Weights of a small GPT-style language model, trained from scratch on English Wikipedia.
Size: width 256, 2 heads of 128, MLP 704 SwiGLU, 11.7M parameters.
Each number is 128 + 32 x the weight over its row's rms, rounded and kept within 0 to 255. Layers, rows and columns count from 0. Numbers have three digits each. The size before them is the row's rms in percent of the matrix's.

# layer 6 MLP gate, 704x256, rms 0.146, rows 640-703, columns 128-191
101:120096125111146132176151116124195108187160142125085159120135116115151195134120168109115139128125115121132167107121111103097156054130124044096120130138068111132115086156168150077092147124148124
091:187082150166129065126135171155123138109047160107091107103151170141063135141111143096176131097117113145147155082130193050116114121163174158127133200186121136164067083129113131153123196117108034
100:151176100143083082131169114092113152059131160127095085076129159110134158146077114107127138151137077127075140119118150095179135123131123116156177147123128145118107131140185186187108203128150162
114:109185136138133124144113101126090131142153113103107119159139158149135168103110167150108156077162158060099118062136116121122137135094133116121152077123110155104193184155105159099111130163121104
100:130071080170134097103121102140092168135111133169104106166188164079142063141052137123098139112140139113134123129116128058141112078167171162136126131142202127070179141124121172199109144162119172
082:088163123166194148130162161149127089156122123109102093085172124144121030149152168068104120110130142149125164119133141102122130113166185123108106156108105125131133124139089157125068141156142133
117:124142149164113147181102146152124088144187149175164117130122174131092193104151148110124181157127124140063086167057128091112099156124129128159145143122125137105138126099129073081088098129098138
093:119106092099138131138079156131145105148117181082120182125076142112120106169097128088166135122074124140161122120103115093049089127131107134124082120112129143157068116028143079147112127156103105
101:160147132155112069135097105110144080111167050143129106129095136104188148110209073120141154187176159057142116129122139091086110161144097125101139097117143124123161139121138089133194175091132105
102:128128158112137132164114176103126084091091100063112080194073132134175134099150131102084193135127125097098117119124148128141106146134173128132154215098142102105143107144071202147148087139127186
095:086151180139121165145111069102106152117096215081128200085114147173111138119111148175179143126106165090093147122094114121127080183146175164097089156131154144142144146113177153150153086133148144
097:042145127043126122164154167119094148182133140152132155112167111124134108109131148124092147114195103199145102152164149118135137136168106140114139179163172131105103123094114165123116125050132102
107:142162133149137118073061083173064127160125186127142099067074152130106073055107154106093140159113094137088149127094139178160145123123148126161123090156114130101172136093112158105135110128133084
104:084145189113143058088066176160107106085194122080102126145107136109127186112150128177170171102042074141096160103124126084144076133154122111137105100176122126156173176182085130145110135174232082
095:111161111110118119156118096157120081175136142089081118136143151153169130148140162101145144159126133142109143177123148125125136130171067085172142065109103145098122106105107152085152114117106147
098:152175082107115129185067145116118125137088115161146098148145091100073133147132138170188206097140130090077078158078214134144126147145083136104129090187182100124185073177158062149126134123092155
100:154143114130095071152072152155080131148136144094098115175139029139105088129078109073095098144082094070112100078139133109164138130098153152193119104117184120145112112123117171139163167118151164
105:138105109119147147130151160137158140133093151142137111157203140111083132140193175122152084099058121126122150125113160098096084152126147167095086126183146088166187081062114108119066156112117122
109:134105103122122134161130152066149116123155152140098095131135084085090045114146131054095181132120176058121151098146129097121131149179096072090117077112097119176120128143140115173117121099114109
109:113088176170142126203160139167086059118109145176176113133173131069088087172143106082110201117137137142152200099128111057091122116193120110138152103105124118153070138151096085120160145086129139
092:121103156128102150135106121140151121106122143093113099119172189066140089088079133132085132160137083033090139062145128117140123158119126131055145106118123129123057073107126133162132122239181170
088:166114129172117119159175132140122076127100099173199144164186176130150140154085157150101143127138105152153116142199120157082123148107143109149111144157105125167152060138137173147134183077135106
110:147154099165096141149210129113148085141102102167107128102190150107176086116152121090169112068104151082174091117156138126114127098151143138173171146130127166154149102106161163109077120128078159
101:113146115075090109154088119079152169129120109158175124167138145150154121107114126149117099107118158048112091145109118109191122139143145097132157094137118127152137124129149113147154113122120160
094:151123116155068105113078044164117098114140135112151120127121108089102110143154108120140123177076145153099140102105094184152171161175118115125154151015163135162170152121143167205114159136114156
096:149135136141094098154162113101112151136165100119187083120069065153118138186184108083112130110078190151068109143120044094157142150152149118123138141139200097061098147146135117120145160172091102
102:131075095101199180149067120168175129146154119133130114142134092134155123209066119149122129143120100093114180176187098123134090112136123123152135136166062148122114141071127112124126107158136098
106:124166161194123138124130157131117132176155155161086065103137158115140077136083139096145062106099134104066074140118065060151125155212130132114120078142181127121129187101135213120151120144112102
095:150138134108166098128100144030090136141078126108146110108127134101104104122065143082109149071127119120138078148115106153135105225134106129095148105205071145131135107132139150143142140129128107
094:114138095147185109160125078148088097099199186167103093078105145082164136097132115101123148133106131130100171096109088099132160161129133079103101132179103125131162131110111125123149097107095151
096:192179169158096174103135156090141177090198048106146134172120095149144154069138116126142162143109140133128126110089076087139128140094101133085090167169152196141151125138132146080086169124118091
101:167135069086091163130141142110110076162135099136120119075154170083093103153112113128145124163136079156110109128154143143105101144150110130160153140072177110137087161116142100129138128131081105
097:112087112158090167160128125072106186089098091077058135157106104126115139141155130125102125103064183143081183130125096073118149139132148146125164110127176151117063097108132160150126127108082107
087:080165090193132135051116142120073139178141199127122144144147134069196108131153127164139134130189126120097170099191079158105109131155102062123104169169133119136067176153190171068109213160079162
096:145165126107088151092141062127132127139095144117179158197141138090115114115136119089099108100108088119175143150105138102094118123174123165178188116092178167151137123210127190106117072194154165
099:168111132127179136112154198133159104162139177119112127159092157172133074106125165098134163146109106132094106103091070123152171141123121102120140163123084119105096170092137123199138162113122157
096:156140097161139111127100159164179176142137148109145128060167115121131087109156142132153151165108121106170143126146100130127118094105164157153126158114113170204125126094170135145116094094162160
091:080146155160132127102185137122126180107176136105152158141095091126131105132124165138203089149174132122148174161113149145088140101192171098112179155123173110125163124135106131108091105156132143
102:102153177116145110095148193179125094190122162090123094096140113174123135153143113097155148124117191172148141069139167072140137108115081095123151152135157132159112082076157078091122122146114125
090:062102110149106112113102162082140119144138117129158075079137126128150147089130145105114135147205148111119085104197157080100161073125080095106122129166130120145223148130134154101104111065142112
093:112086167154138173138179087115042101135096139181111130090123128115130106106131101088132207159120113154166153099159139024114166137124096137158120129171131180145096124104145161191090078207156114
096:130172104107191136114141083082119128133164127138135179155072151139120127131147083151158119184082067172118157157085125152133161157183111115148149127062177121193109107165146102146099123159110113
102:134210159085212158104055181183125140160146139120166133109155095135134119081114140109111158120095147116109107102103124157091099090112078114114096134171160181060097175183136149109177104114148102
095:103101164210121163126069160166142176123160145136160172110099108139160116105140165113140154137096101127095104184115119062115114118082150213153083124119115144084154159166145138176177147136103068
099:128115143155179159101104111101181139132181130102105096144131122070189113198159084132172147181124173109188154124083099085135120161101124131073089110152115141113126123094197162068111086091168103
102:118155094125128159110112123152101086058121118132123140143123125111116109123104068112159137125074139072180132117120109163151087154140157121155142061098131138139146079173156170134100114141130075
102:122103123137048127095129116131144149120122064077138142082122174106194096117084127161119168120069105110104138155127153137101135151152118161145107160124168070072174163148110118139152184151139161
103:088146146137174095168110142105217143090069145092145114155178145178118134132160132103133149133112064149154098194098106113138188125121100103180178130102145166100075119140179095121173062094120097
100:160107087146117141093105067066137144152186126152069131132124118079162155138141155122131137102136076125096163104096140115157100133126173099114172090099151125135117135157109134147090153154108138
094:087155115131118132119120152166132118120114177143140098177057113100156184118113158096072120122109155173055101135105145136131067111121180181112204079152113070164154130146159091130140141120113138
094:127164112163089123102156111173138137125089087136144150145128128060115109120136130161174180098099151153110152175148165107127227106114124129112206122129134113075160084083161126125029108091128121
092:146174144160139067137122096126086138144098048127103094164193087160139177177083110097139145142150182100100170126187126142120099178188141098147148138148151129107125119154153091105147123083124090
098:138139106142160132082124136172160123123094063127092118091215061134130139104108128136102144124072138092088121058100153165105124052185149180131168148160187147145127147118192144071138146124192126
087:159109141151177121158111128160127112167089116113098160136122141130141171162112165126095089138135139143095190168103158134175154106110112160178184124120171183140114158113125190140146096129121122
110:116136082106114114132107131099158122134170114147133125125105083130108087110098133091061181119118122130086113135100166166063080054163121112136124071145209144106083113076154167134122142075103170
098:052173138093119172078093109128101106043132087114111105128139101091156134131142136130150143146196087106126109164090151135142195159094087158082157158134103158112140084126125119098169075094111125
088:125166118097157147156067135152174102113127138088104081091134139142077122120172149099146153086104161096138130074144155152169139082089138145110147103136128074166121150141136157058080175147218108
103:115152098176123096114174131191189107093170132095094111185098142117098185107111106075154113102089164146196112148125160094146089120111151194121077152140111141079149134128086099166101119150134131
099:138104122089134099111173102080112100162092101088170116071120104111139116183122138146064128102132125123106107177127081145137142162075150102113109096110140127093185154134149087114132108176173160
102:173118081112127122140149106064109143165163183180172091143167137135095138131155117110152157114076148101148110137100126144094099157108113161099109162148112133144122112130157137132108051104098180
106:164133194149084176157103162184055103079163128082133134126145159135154066116126107126114131156068072114105135081103133067076182096149074125138140156124088132096173147125136151143122145119155131
097:149170073120128101164102120168146120192117110136104138082079111096058049151089212176142075098095129152096121140142124115166074082150103062110148094132137127182131120122151134103075201117162134
105:179143118110087172098138159116126203136120168143088138184115085131098095103128094111141109101108083094143126098120139144135100158106164100133163147141137089093205154101149121027128138148134173
100:127113128095093125095169129131123150142153163103187163114155090122130073089119125078080112136184156060106085175115136059123110197121164107101115173113121212173091100180073072173135146074136166
# layer 6 MLP up, 704x256, rms 0.149, rows 640-703, columns 128-191
097:139112162173084129104079106142029083102097116141127103193119167121151130115110115126122139176094202106078149139141111156202086134152069123105119135182115126140173146148110174090177121149091038
087:197082136129132123133167119088137116162128186137133138091115120126092125103110096070112130148145121190124148121155174105117134141123109160140195151207154143128125144152060188077155109033135069
096:093143156103133115137124149174161149080134078071167151079104130112209153135137072131148089134101116124101172114160114171142182149145125145153134138145133089217165055141118052149138102094186131
106:156143131104089189144202073108070106089091130133109138155125118177124124086113140169138142044077077116159147114096098129072114139114138140139107104152104112177118114140086119097130132121157167
095:131100109120165107139087110137146092099121165131087139179102131117115133165188128194127113093103140147104107098166188220089086125122093158170099161105148125162114114061060177151139196069173153
084:131092146149136135126172139174159027138047096162095149130110145201103057136177130093100133166125132078133132119168140108138155173096144094130117120100187092104178161125100108134070116147186134
109:148091148141120109152022103159169144091115100101115167107160119129128112135167109109113148149121132097172136155136118127064065122120067114148135162095113127187145163169148157171086074144144116
097:110158104143129140136135130117069150091163073137104154072083102101118130086131163112169150138168154117121145133152150115123101055126197157140110062159136140123159134114131152154161175082166140
099:151096110122132139116113131095074145119145149092125127106101174087150139129129087113181116127131119135085120161175147130195094100160092089137158152184107151166156123138107055090099125148174202
108:188151167055112129159143139107128068049074178118100106127127179140094088126129156132152133138112060093104118099187108125053133113151129098195134147158107109067112095128130138146166148172120156
096:108167113158204125121133141110145157129098092114082130106084198115084152146111096120119093162055187068161078154132101091167120175158154162163095114135099129223152131145097137100111163146136057
095:157125147139092131137123133087168132015101171166166021099105169159153127106153144149067129110107146178116159115081119163102086118122113121154126059168154129133140156092132157117073111130101138
102:177093139138143161153153130105130171130106119136160102205131132176135145097100123139137143086120130201154144140090120103049149096101156133113134181106139162120076168084123134094145140067087142
096:129158095130123147157191161147142115172128139149121074118154110143118093086111158133101098131133139135139104092135138131142182133115145151142071099099090148126118126093098080112091121146071111
098:150111143165143099167187223161160131136110116151124136128145129083111141092128141158157126130120122146124169109092144133151075096085118152165069119136174170082042143185130136154124178090072128
095:136085172098107147122084094165147107166110132080143114139118156132135123147187099119147153092115056130118136156088104166159100103196106147146159080168134139146126129140152136093158141047085081
101:115124124118151145092103171136144153123159119101110161132149141175136191168140146140133132124140125135117116164145077112111066189179070100099078074169127119141117108055166085106068174183103138
115:141109145068140126213167083165224143088151108110173144116148150122119163135139121120131155152090131117137095105079101205146201152084097113156188052063116089171175110109111135144123100101125172
108:151145082084108101086121058144166125128097112087134182107190116190092123138112108138160104104167114129138168160091211137097129142135143160137165178141126202093136123120117159089111111072139100
105:109084100126075159152105137124107160155194138133125134075146086104080142166137091130197130193151150093119135130152095166116115201143173174070148160050112116139113102180085187088123101134126160
097:134150136145107178110129143166132180121136091139118090187083123038086104139166099102120175146177164139137120115194115153165181170137121154147076133091155137148072116080156073121141069092116142
092:091173158116189144137177133184125110154099151171160199129114153112112107169106127172118126086148150148150116077167179193107154151150203104124102076122083093135149111064170076107129117160095089
115:126123098133144148172160096158135158110138099137143122172115138152078134086082133090024128126095198136100144154131116225133120191104173168178096089187153093090152124129172132175152097114153095
100:109150125107133129166101108074093172136139159121151122196138132154151132148108173143113112147158115158158116118187156128150102115085127128132180097096148122111101115081120195118143153141149180
090:114137149123174157127115140074134096147150063117053055130105115143113073164119109116071072112201066112111136178171179092128158116127132127105180117105111097083122139103114170150039140119149118
100:092168107123118072134100137127130109117147135196172139117172149144159155073143111150138174083127135052151148154067217122103068144140072128122082161131087138142085092127086125066161098119120077
107:150074144133127147151138126175108074108052111090135127138150163065132176126155173093111109167082143140125123131058116103163103111078118092085169130118124129140140105147116093109064169132106166
109:085090119122087204080183170174086155116086106097076123191062144131140134127079122100166108214119110160040120135132149113159110128133068127147090146127191133143154107156110109131099118136169111
097:166127143171109159074174171108110142174104076158062190130174070111039115117110047149128123080046164093183140113157099166114125141129146145125166126172154134148168120155122136160055084147126161
095:131161122141131106117138168138122088135141121108088108103114087122153095169130142150184097125149134119140125081157196171125096123143137145127134072086150158125111102162085128142152165168120170
093:156112113154075139155119127158116146087158089145149088134153112078122155096151126084152145141077161117122093132160134141127107140127141130107150138124107127165123130175162090114107097050168117
100:121158105164159095065126094133131114038134100186095114177091137157133119158141151155136168172123135115140124160146123131167099194091126092104136150205176179116119131134125126162126140142146109
101:117147080195184107168162064084147155125133161130152126085138142138169144136118098149112170119173132109120097150119096151076129178114141134109112130148147160116176107134097130151130126097121108
088:126122081112101145169129134166159169100114116107156146108154078147101159190061151125161116180129105154114100110121105124158124084131131125149176128085051124068123061131136113083079071124148145
094:173122120125168160150144101199127121132161170181088115113133054095114128132173164145060155086125162120156086115117123119138142145187119098174124093129070083158096213130079107137115112131111108
101:149173169095169185165085149117153150060114076132148068103133183145108074109174178112165095146077119092133125158123117115104114161127108079102132143174118127104130168115131159157087139124146107
085:186094128079076096133106168135169127169134149146119202095134136121151149159143156155166102165107083095179130128121121147157102061107138149140122196152140115120117112125163062133135123104162141
091:092077123121168135137000189152143110150127125184124117101071144144116120119103105130143167147138128076158103155170095088160125106139124169133132120178072208181137087131144135180154147174141149
103:135070197140188117124123177130099192139164143147136130069143164166100130162101172103107171118168111147096190088137114132119164083163093117089208072111102167114065122152146119161129111111073200
091:143121142138158110122064073131112104159156118085130087151089115153145110126121130159093103151153117156125133143184120060132133193127042096128138128093145131164094144118125148109113065150133095
099:144109142144109159107163128100220107159108145147123124175078169185139167111128139134050116118098145135143082133146122178114131118160118099110120093158109118060145107144121125111102136169101118
093:125094083115131134136113151176162100138126073147077173102172148075073126199134131116168104087149093118107053128158167055133151169117107181206123127140141125149103118138108163138082148194101125
088:200156172125169136112090138115114163157155128107188128137108137128158128125100055126116126163125090134127140160078140171112207098126078116146151123093128105114116162094143148146180130154173131
100:160240111065159136129080106129143187115147112113111112070124104068177151130172124102121097182122145140186088096137165123147123124129092101083089113117103165163125210119188078116123136128074149
099:093124167151084126157119111089118109131130127139114112073157100089137176189077119136156105155129104141087084073129108137145148098136149051097080125095122147179183100188138118137089128096147095
096:131127112153159137071121154131132141095079106111131198117170112170160136104115145113124157161108161053114145123083118107184135176188105167093147095077084160095132172114095134133139125085205116
101:150106093159189115071128040186115113133120162101161137172122137114144142154101172127117132149098116162180126093088131147160132156147112181115162093063155202155115097178108122126138120133132103
106:117089132128131172107100136113093180123128157130162108162133148150132132078126154176141132106108165169110148121184066139155140124103131122158115158135129120165158155115138137136137132082098139
101:142116147178161124146059082060112084130153143152089139109160121166147078109137137073129125076078073088052164139154119166121098145167151164108131166103123120161084127129079052138078127120152108
092:065160168093092103182153111122059196163138102105039114124107125098119099112156194167115132125109176098134165154112139128138095128085170087052156122137136114154150093162080139110131105141141122
094:092126151150162153086185113146161133075187183123120152104115146170110105141155146157132108157133083129135146061119116076115101088230160177147127110149084196165167085191069165124113107135108196
090:075135117143138115074177167144187118110153126128168147129107119122120053082176162078097152078128119158164171137099108138160170115085183110153102095091126139106103076193123145115147096140155113
094:109071084178109130122113104125103169104120140110142112130139099119130107144136138124119082093177124136138132078138124082142170163127117081122045129088138092211130099101113131121102093136099130
082:078105108130128046149144164118220070102107128115130121148088142137113069124063105130125153125129131093084089120114116116144093116155163115095095149117056090116108178144137117134180174074116143
107:072077069122167123171106179111138134084093100118150134124142182133154060122180146117135134126167140122192094142081178126154167093137100143130140159147171065145091154103151168118185139098130115
095:087132144170099084097163068123152128161188122170132111139148092110141102139127174117116155142104146103092119139157117108157114213067120130098170150181159065123222141157164056161147147089097084
094:110111147095193094133107152143079115124174114126133119135166157160114082138131083130085083123142152066101082144147108129104186094057114100084111158144116112127096104121123121079143116176146142
106:150153138133108110136081075138158167161130128102165086159156079121136179140115161110118107105135157126149179143150114103146061115120121172151145136110119154097088167143147104111128175144119081
095:119104091083150177119115129170129117125156122164074137098146094106057091209137131096167131184191104137165096201156126129142126066105137155123126187088165084085114116116128148100070153117101115
106:128115126115040184099062131058110121187147113149119101136108121148116114165143112127144137137126064127156033146098086198158104145153114195149109093094104105136127127081142138117076134066148123
097:168136103153151175119062116148097113091116182095093093132093079158151154161085131129143177157101133142114132116103080132143072087132145103096119125116153126101120183062152111102138094125200096
097:073148064070100102106100117124179146159152184127112097077074134093099094126185095103143119096093133145111132161126123169137130116148100155113161139109092147131150067165173110140122209183096166
100:054153143110158130134183116092103167102120158101091173133127113123127147091087148109112099120110158049098147133143163141139106108164124097082095143149119119122153166135145090114149157116138141
101:087068132127119147107145120145186129171149166115138127124103127179177123129112149126128083143163086142172097112135063173137101131060109079097109131133107126175104131120110122185112105126138098
# layer 6 MLP down (transposed), 704x256, rms 0.135, rows 640-703, columns 128-191
107:127174160140170153110118157107136171144104160111120097083085087140076138109048133125155125162146122116122157107128107140133143150131074155146083179153102092131150148129125156106130119139073107
094:080117128147139120096153068090138118133086128113118164138067078086146107167170111105206068103200168047155118151094170166146102095180130143142114129118137201099140131160151177114102092128136120
103:129108136115116067187198197153094104096135137161041108104142125171124138123064161148138150123106146190131110145132140104172142151072112073099127123130109136171153134133118146174106156062145191
103:161145114177181114100091094127091133144199121201157149123163139081118086113158076128117124105145148101166162168126091140152076135219138133147109120177122153105130096134139163085106100122197167
104:125160165091090118132061164140180030079118129115104166169070082160113130143150117125144064126109097164113143131116165202087111136151154128103080106097110110173143114119077096147158089073100126
092:188089060142162133142174136134152144123083126127097125112142135140178134033151132103169123116159116149107152119110083160156137097132132097181159143183118118097059153096077112126095106126085122
105:104148100102125187097106115077093135114188166096123111167152109153110204127135109091126167102124105096051110102144069138108175130132154211119104130130061124127162120111176119111197094124110154
095:143079159168159115153133104102173101118097171163170140105147149168120111166055117148071098106121034131157128121178109061154142115188095095092092158107118163165085125093144119119081112115114133
101:200197092196101139147171100146175179171146147147206114062164173108156140123165091076092104156145080101148094161048098110148134114084145110178135149127134139097136121093135085121141139094195104
109:151161123121127090115159210167047107145091194124167080154115136133133104082142098131175141130153148110140167147056153161096131124142140092125126185114112171126147123142030152157151137190095143
101:114119168156134161158126152176159170115157134087172150129121122075165122129149092229106106155133139110187144117181093176096147116121137119132072145107121194145110159151127144117122181142127116
096:191166097167180084087066133157113088142082193112114134119184102154121136130068104175162120204111070142130139116093062128102118141082166146137120163117138115156105115090129146113091169175131106
101:130143166153125082110115072106183115139085122141112113013101097091139089065094136119160152160092088135071105073086147142175100197142124148137100100110107095088143147068189116122104137119145134
103:115081106135159154195184133103095082138109183174149109117100124084136153138142208136054126154164128127091156106134068075198153090143073131136148104115147103134129074067151153125179163070110152
109:141144137165149188085175089129138155149123140110161120120099119138127116107097167121192200114125095154076127150101137135177209135123185064104125144144132146134057096119141095079164162187076179
097:128123156157129134126146149115133107136164143133151099137118145155190072153110134064162176143167129124097134087129150121107160119132142088126110129136117124151121126103166122075164127097123140
101:080097133164103146181193124168150202102171195122107119201108106137172101147095178115144112074102172106120124094161113124141156131110171105088169155166106115150192134142114141145137141086070123
108:053090142155108081161102105114116078118137180144162151106116098142079086146122110156111159159142174159147228135162143194143156139136154104122111162165092141173153145126138123152131069128124134
105:142106110176138127142141146110136175135214122160156179102146123111106084147211152126087150149140100175109115034134129078115092169190196081145143158146067086121143105187143113134126173135179101
107:132159105109079215104154130080072149137162157134106167104151053087145149129141114120109137141169111191122199102128123101134129167141128094101143121102183057071141068108078093096078151064112195
098:133140182132119183070127138151122158139088080117114102127095142128136128059085078136142142126143127133127141126109161146111128108095112158147097101110108179144127201097128131081112162084110131
102:132103095125171128136136113146083161185114128202165170114187131144178119121137142147174151115145121181124098060125132147114097080124182172104098148142196138091115161146166070106121188170108168
111:142066094091126126106110115133117135121183118117183044153077116175152098079113154081143157114145147132141130107076091162183127108137116173159115109124058081106146169095130093194103066183088085
103:092116079053080114097147123095153089085180127125133126144112072158100149086115171074139203088118116094152115131183180137135099187066138129089142116117073150149134062130115143112113124207098145
102:146199117126173167111102153104160142143144057126081109162119169138141115178136122120115133147091077113096127074160104135125170141108094080152129128186096183137044173113158132078096072158194156
101:074129130136172148129065155116117114097122154089090092150104032131102130121109147168123129115118062064172128139177153104134129086134070079217115103109147105104082133093073183128086088051176125
109:126056096121137143154125131128109133162123144130092106106144155156127150151099144128142072167145128083099203148197114195124124095116110139166184144148088137151111140108144118153054144171127130
105:107090134079127207090143129102142077101195105144135187181128083084141176092103146134177184137169165107120185131142158125156144146173142139137118171120157122108149142085110134098088153182134108
099:102105124139165089109142169162144048092139032129097158076105133131098133117149115135142166096102209082100114156135085117131184118071173176143153120179092140162160080170133139102157074105148147
099:122071095092174104139092118171083078211105156057111080188110168169165139122139150066144145119109136145170136085107160126156103157098114140131108120105141111172131110171176198128114129099103151
103:136170174139108171139125121155142195102149093113147117072152135122129093081106121055137151149134098088165171084130162164110148161165157154134089161172187139125154180096136083134115102168157124
107:138151092079139095121146140190077153136119199153095176129150156140136101171173156167113136209115084076110113130131100148166167120086145096169119089112170064152077121120133080179094103119125107
093:166175121102131157121122163130127176024144156100074116084138119162108113111157060156156108119125154138139100115129063125136116130121151120140136089132199125126128103101094075097108077092088169
093:138087126174093098163117161168090123132140117141084146086155126114186170126125118172127122182176140149081146079126142209168130121086145153181126129178184116180137136121131150166120143144106163
094:124090128110139164143110112122080186191186154090184101119113161112104080084151145120160156135161122130091168093141152152113156192139210101113075134123129107152144126133165114127144176082147145
105:154171113151176129124123102123158140123112091155161086161130154122114114087095114120188110122116145177136155162156140185144074112128127163140181109158203108131101128085152151159146087172169112
099:159070175146147057123173154054138122093029189106126174125137164121096147139145128123128107117089148126105087082143184157138098135053092121073111148095082077139155106096142100103147126099093137
096:189146092083114117062118124098173182141150195117160174168142075143167136096185128150101111188089105151166181143101097109118150076118191157133143128090129151146126202133101126112166096114147088
096:160151147140113102066105143098113096121131169136131121110179160067155159119094117121210107222125098109102133126172126170125110150130122113158105109158104116143084112139156159160149115103067095
095:170094080141118101140093054130134146083100134154161111161119120106129168139152106185131144124165096167116115143123161153212090172053168111179137183139124059166111098099121144123175094139054135
089:161098166070101148136133150112114199107226162098126111119143153101165119183135119110145081139121192043145151166159169086140104149084147147122110102113138107133148151107138147137141182120115142
094:141204110137133118094127067122159089104052111140125087149104112140151170157120083175117108117136093140150172144101168154084166165087104169143121199140114151131115146168126178141174151118168099
100:131080091179121112136191145118142106117110224150147164150112148110092123164130112117118140134107123153110135158119099138131154177114122154125138132123108135070115118051106143118133080165116131
097:134157131074115109099110060164153122113073146109138078167155124174150151134115136152112122069160060082149128111142129154129179141110148147111129131160162111137116116156122134170187120199137159
097:144099081159146105102134162154042115153124155070174209150106128133114159081057071107119172129116159089120109073130115110123174079081158099103169126086087113167127188091127131071150125158100058
103:168139143167133143064101153136115103146111134172103080149115070130165190110159150115116084152101167129113153148126128143166084142187080168096114109092128099128122232145114124167223125151143109
105:069138151122163144143144109151192145149205107124180097115126118099088093151080192126162137090129152137112062152131131128149099187140158167093132106140117108163061192130163170079154176102167109
103:142071128135120156092073111125124103121105154143110072132147122170135133046106131158111172151099073161151077148163137143141171096100072152138141102123125156153149096130113155182203136160105133
099:140168072140140104114159130123092104171124165107153121137195183171150067082105121172105130069117124073183154172131097069099138100135094186182154063102114119131104165191085081085135125127112097
097:153128145150114161126155166134123100165175152156125121174122185149099077093148166135138133125124132113140207132089164102104125124137115120114157103106116078107128181098152170132140135147107110
100:081109134107079131120118077118174116107111152184111092157167145157095092091111091152129158155165125159143130163173140182098113076116145085086090100066092058149091104066112123153076168146092123
097:122090112181161122167088137106164089102130141086137155104188141111166123119150152129150135156129149147121031147167164078176116111135123167130161157127190110142168151126149035092130133104145071
097:139145101131120142057168153120118148171127127125117112102127116096144131082085193078157170119134129162169171109144153177140095120163096149176118139147183120180125104090131117105126096161123190
098:157114109145102142132105148146106144171129210127167093148114153137061138146153147125031141109125108136110103092106184156136087059135125111101054142115137118143153145127160114085102101127064160
104:125111162098149158175106102093195106070162116117172108171132135154114140150125110124096100124125157119070129072128153069156042094095118173114150095152164126137204187115117149087171107153102109
099:157123159131167092097079132185118139145122111113133073117081121133145137095169135162148074168127126114120083176166177196108080090175111104155074154171134116144112130107131158125129106163049143
092:089156128139106165065112116072127154122140186094128177177063126130206066159109120097075142105093139159118130081107198127146077153093116138098074103092131096160146114142100100151190132145075110
110:104123160140188108109110119158153178104084131072169138120061098108107172145109127131146131126123188134135158103124085135159159131142125141126086126192122146089124137114152124136090135113164151
102:077097137080118108152158110144113132067128103138157154125104080198100157123129121112158135097099094074199154134120116131152084103126146098143206110141147115129129158124080106065143112158127158
102:145172133116138117111155152146062114152125166184162088111138136212131116155184214089132113100104127153157105107186173162097139127129120119125099161140121110178102135145190025046110111118106145
097:146113125114162142196022128111140168123098104148114134153154131124147208107098092135145116162194151119092130161151132114089106135129130110169123176109192161163098144178121103118052156113123145
095:155182168155151140175101095139129159127117156133168155169121124150156120128070116106183070128204136152109169118127166107176066152115178110155109132110129187119099134124067136124127140131083149
103:140144094083147044160119052086098176101137083145143154111107139069156155121213099119089170141131117175102170090180090154079187106124107125127156098079206084094104122105155117160080107137138192
103:120104124129128073094125073139176115132124168060111161065159125201145113087133129160132117015117146135146134109118150155105121139065130119145153101158138137146130109153121100107089153143081106